config.yaml
n_layer: 10
d_model: 64
n_head: 2
n_kv_head: 2
head_dim: 32
d_mlp: 192
vocab_size: 1024
activation: "swiglu"
norm: "rmsnorm"
norm_place: "pre"
norm_eps: 1e-05
positions: "rope"
rope_base: 6890.0
rope_fraction: 1.0
qk_norm: false
attn_scale: 0.177
bias: "none"
tie_embeddings: false
parallel_block: false
init: "normal"
init_std_qkv: 0.0755
init_std_o: 0.0169
init_std_up: 0.0755
init_std_down: 0.00975
optimizer: "soap_variant"
lr: 0.00522
beta1: 0.95
beta2: 0.95
weight_decay: 0.083
lr_head: 0.00624
warmup_steps: 200
schedule: "wsd"
decay_fraction: 0.913
decay_shape: "linear"
final_lr_fraction: 0.05
batch_tokens: [8192, 16384, 32768]
seq_len: 512
doc_mask: true
train_tokens: 80420000
steps: 4988
dataset: "wikipedia_en"
Each number is 500 + 40 x the weight over its row's rms, rounded and kept within 0 to 999. Layers, rows and columns count from 0. Numbers have three digits each. The size before them is the row's rms in percent of the matrix's.

# layer 6 attention key, 64x64, rms 0.151, rows 22-63, columns 0-63
083:569493470497430554514449533532507473471568518537407538460464482494552515523452475544452480417564446504497482447494526477532420488540517517496560443443491542491540485470477545553490482484445508
105:558520528465463514457477595480423524500499475440515436471555487551452475528464511473441481462499511499492419510449519443528498478468569542495439479498499561501501515511503413493459552443573495
093:460456587462502472484490483486523538494449493520547521548466501439493452510580506482417496464526489518465470561578465457548462460576553471453458563441514492490548529517507470522432445498512520
092:510543533483533423454490549517501515485485447460418509526612529502491446542558533455492481498423512454545503475512520502430491466490536529479495452395453535427495481455508534488481501486450482
097:501533460509528425433501511465474517460587476496467503538442498548540511569536463475481532501509548512546517501550477427453523511529407470508560409478571512490452520480496482523509447502502422
102:487534456489505435491532564508524476536531506513602522503556548499482537547432456572516489490527520442463549536537534476446471440424512468578509544527491491508545467500501576451537527477544543
099:481490542479530616492563483472540479424424561555517501480571469518457545478475478526506530505470573559501492511479554482538480546477476467546512471494497499468455594545486505534451488466520439
100:549472519472518574541497456508523512581500485483505424548458452499535605483451419555517479481515577573511449482538563539478500517542485493501462471498492464507454508464467430550462488513473482
091:506519526527510479486461518459532423491473487496566450508489467553472472485411465512508406532559533470534460520495495422447510497497465457431552573526513604501505530421538479530478525506495504
080:503504502527529521489474495506495441589461497533499636517518507491495466535406520541572495520570509513516564547481505593525544527501522481498478506521438542439511484546536545517498542536467545
018:496432507548504551449537465465521507498509590461468525522507516446478538526538494486533419471479563500505516532462537480592512429484526472398453456528485516473498437554518459495469524455553457
019:499494403464528539551528514545509558443468564509440467508524526425525563541447473502557424546550490514520531443471529535542443473574499572493469507494480513518528483502568492455489524506460522
022:477486539465500509507498554483465492514591556522507483437453421460503487432547533443535594424462553551536476476474516513488522525564467509454561475556560493532537517487481455467491550517480473
017:456542484483492543525482509459486532478472547495442480518510465508529548489438485463386530524504446526580564532568459540455506447457483525517487465535491539540596462547549565458516538513484511
030:484478443498549513468499421447485413473513448436490524534514538486444457486535512507501441579507515507545505550542489547484523493451540404533538503433528553485511490490549494463469510536404474
020:455482541518458520567511464390511456501546569536452493486494498478536485486500498490354565499449551548515482506526527553468504505484413562523482498506503498490484467516475535563492456526474485
023:484555456499553520467535454501464465502540485453533504459487517467539490507529519465607525485511548494501415554532505590484544499510521509464509528442560533535501594493568505514487479482392494
025:479520511551516512524502500392526472536570500500527514466520510550536488461464505549508537555487492513495488539496486595485466531554553436503514470495522578578458435523475479542530434461425444
027:510471511508485552538513451417472441474558509414500496511498493492523500480539565536557577515482539518466435531492426546491485514492509454473449477445572547555561495500551442503508455490460436
034:452484519588487528494507488426535497485571514539517546437481503527576502452463481503487501515406496466483533518475474583473478490499547464494496496563503519569462484557481509552561399465458525
022:503579493441495462550508499450463457491522498433558465505483474516485519501558546574563468525558522470467448484462435539495506561554436515463523511419536493542528466488502479542506469515470400
040:440473535550505527498498524393541482510571508542511567439511475544587490449459492539533460535458518470459539507458457538482471434481491464490531527564538516520510512545514518535498398446480498
056:574575459464508494533548473579482464465452490435534453557473507451405545519525541471484509516526481526503465535544505439537533594523537537516468482422458498496464469507492474489508550556521505
025:512582477466511477572529447446497476478530535416551462499464514474415527511550546535497472533505470503455463499510461515538499595542476524462499451399463492455446435535469471506514524520473499
093:520543530554519502500490514491481419436524479537508531500510452456513570497445551440535466543520523545414513490511471451491526493479550509518525570563520496599506514555536472559411448496491472
076:534591470500523490555540499525465430444504511448556467552433498484417562508505548516505497547551477509450494533553463436527518592542536520490478497431450489487468446517484453528501480546510522
133:456420501442472519460489494487526583581479498487465486466531527555552418511539456524484528448459503466589476484457527570501466438500451480487501467506525525445524536448502549430536546477488501
115:540558525525528471510493501496467430441517487531494515497517432431502582500460533442506466528506533560419497470497478439485524506475539509521533556567507479603505495566528460553417477507528463
128:520547483409530444536527490573449513566470502414490432523476502494441547532545484462442524481514530539525429506515499475525518536505503516490487466474443469447504447498473480463526595532579520
174:534577508547524458524481511461451432445540507537514501512492421450479576501455531477528466540529534531399526465495475448474518513485517511497520545543508481587509485538500451573429449518551476
146:625500454541467475476505475450463545468473525536514451508537452461510407492508491497529490492491435455496520529427573555492484540531443520502433481489493575505471519440462520474550510543549483
148:545459463481489460515535481533520484366450409515507552500492460444444491460501498513474469441471482482544518465508453442501481517504526527548535473451478473513439470565527520503559496495405457
158:474487493513597466526519556507544496521503587390506572506485432520396516496473507497519522415482464461472514440486452532501482472551490472496462522533525553507496574483499452516520452493494478
157:478512488542489575557499520507487527464466616582507489500497478564458469556574500571521536504497485530491441544475520510511557453490499494553501482500541445514587478479548527530523451522506419
155:480491505524539469491557460581479482450518588487511478507539488499581575522539474459451491436487436534410540563550459508517541538481453530555481520480491539512485545487547505503547556498438521
157:541540529461603516503491561507386508510527428462470534513506428549582455469482489521434436476509484558532445520485481537499473475496501430508531467496472494543534493476474480575513505510462476
156:553543511544500605488508515487460488474498497420520460499465469477545557513472471554439535501533564454506556455470448464445463462504525564515499518448578530513585561497455496471545498478474510
157:497490497501523540579438504500485457560486457510505471468475526459477494496553535466497482557456491582543522464519544539524500504509534532513421499391444518565530612547488501468558496504508446
168:461345472445545451546495543474493441446500455542465442526519475560531525536443471520514490508539498511456568529440488505517541487535484531508550515512435508481538497444536460451493476497521513
144:379554456530523505496534493509446461475530437522492560503492510478491514505522502489530504439524465582502534471516475502501445509503494422479442439508543522547484430398516480436480466518552451
156:503515525555588468470500426532487456519459524578495436544500503486458503538471550504462548487506476523511440507455481517492449512643554467474523478482538464498494542528528506411452486483500530
157:455574524456476542500516524515519503460451513469494466543463494506519523469447460470502521512477467491455504488439599509462463399465549514490461480471436521505469444482558428401546487525441479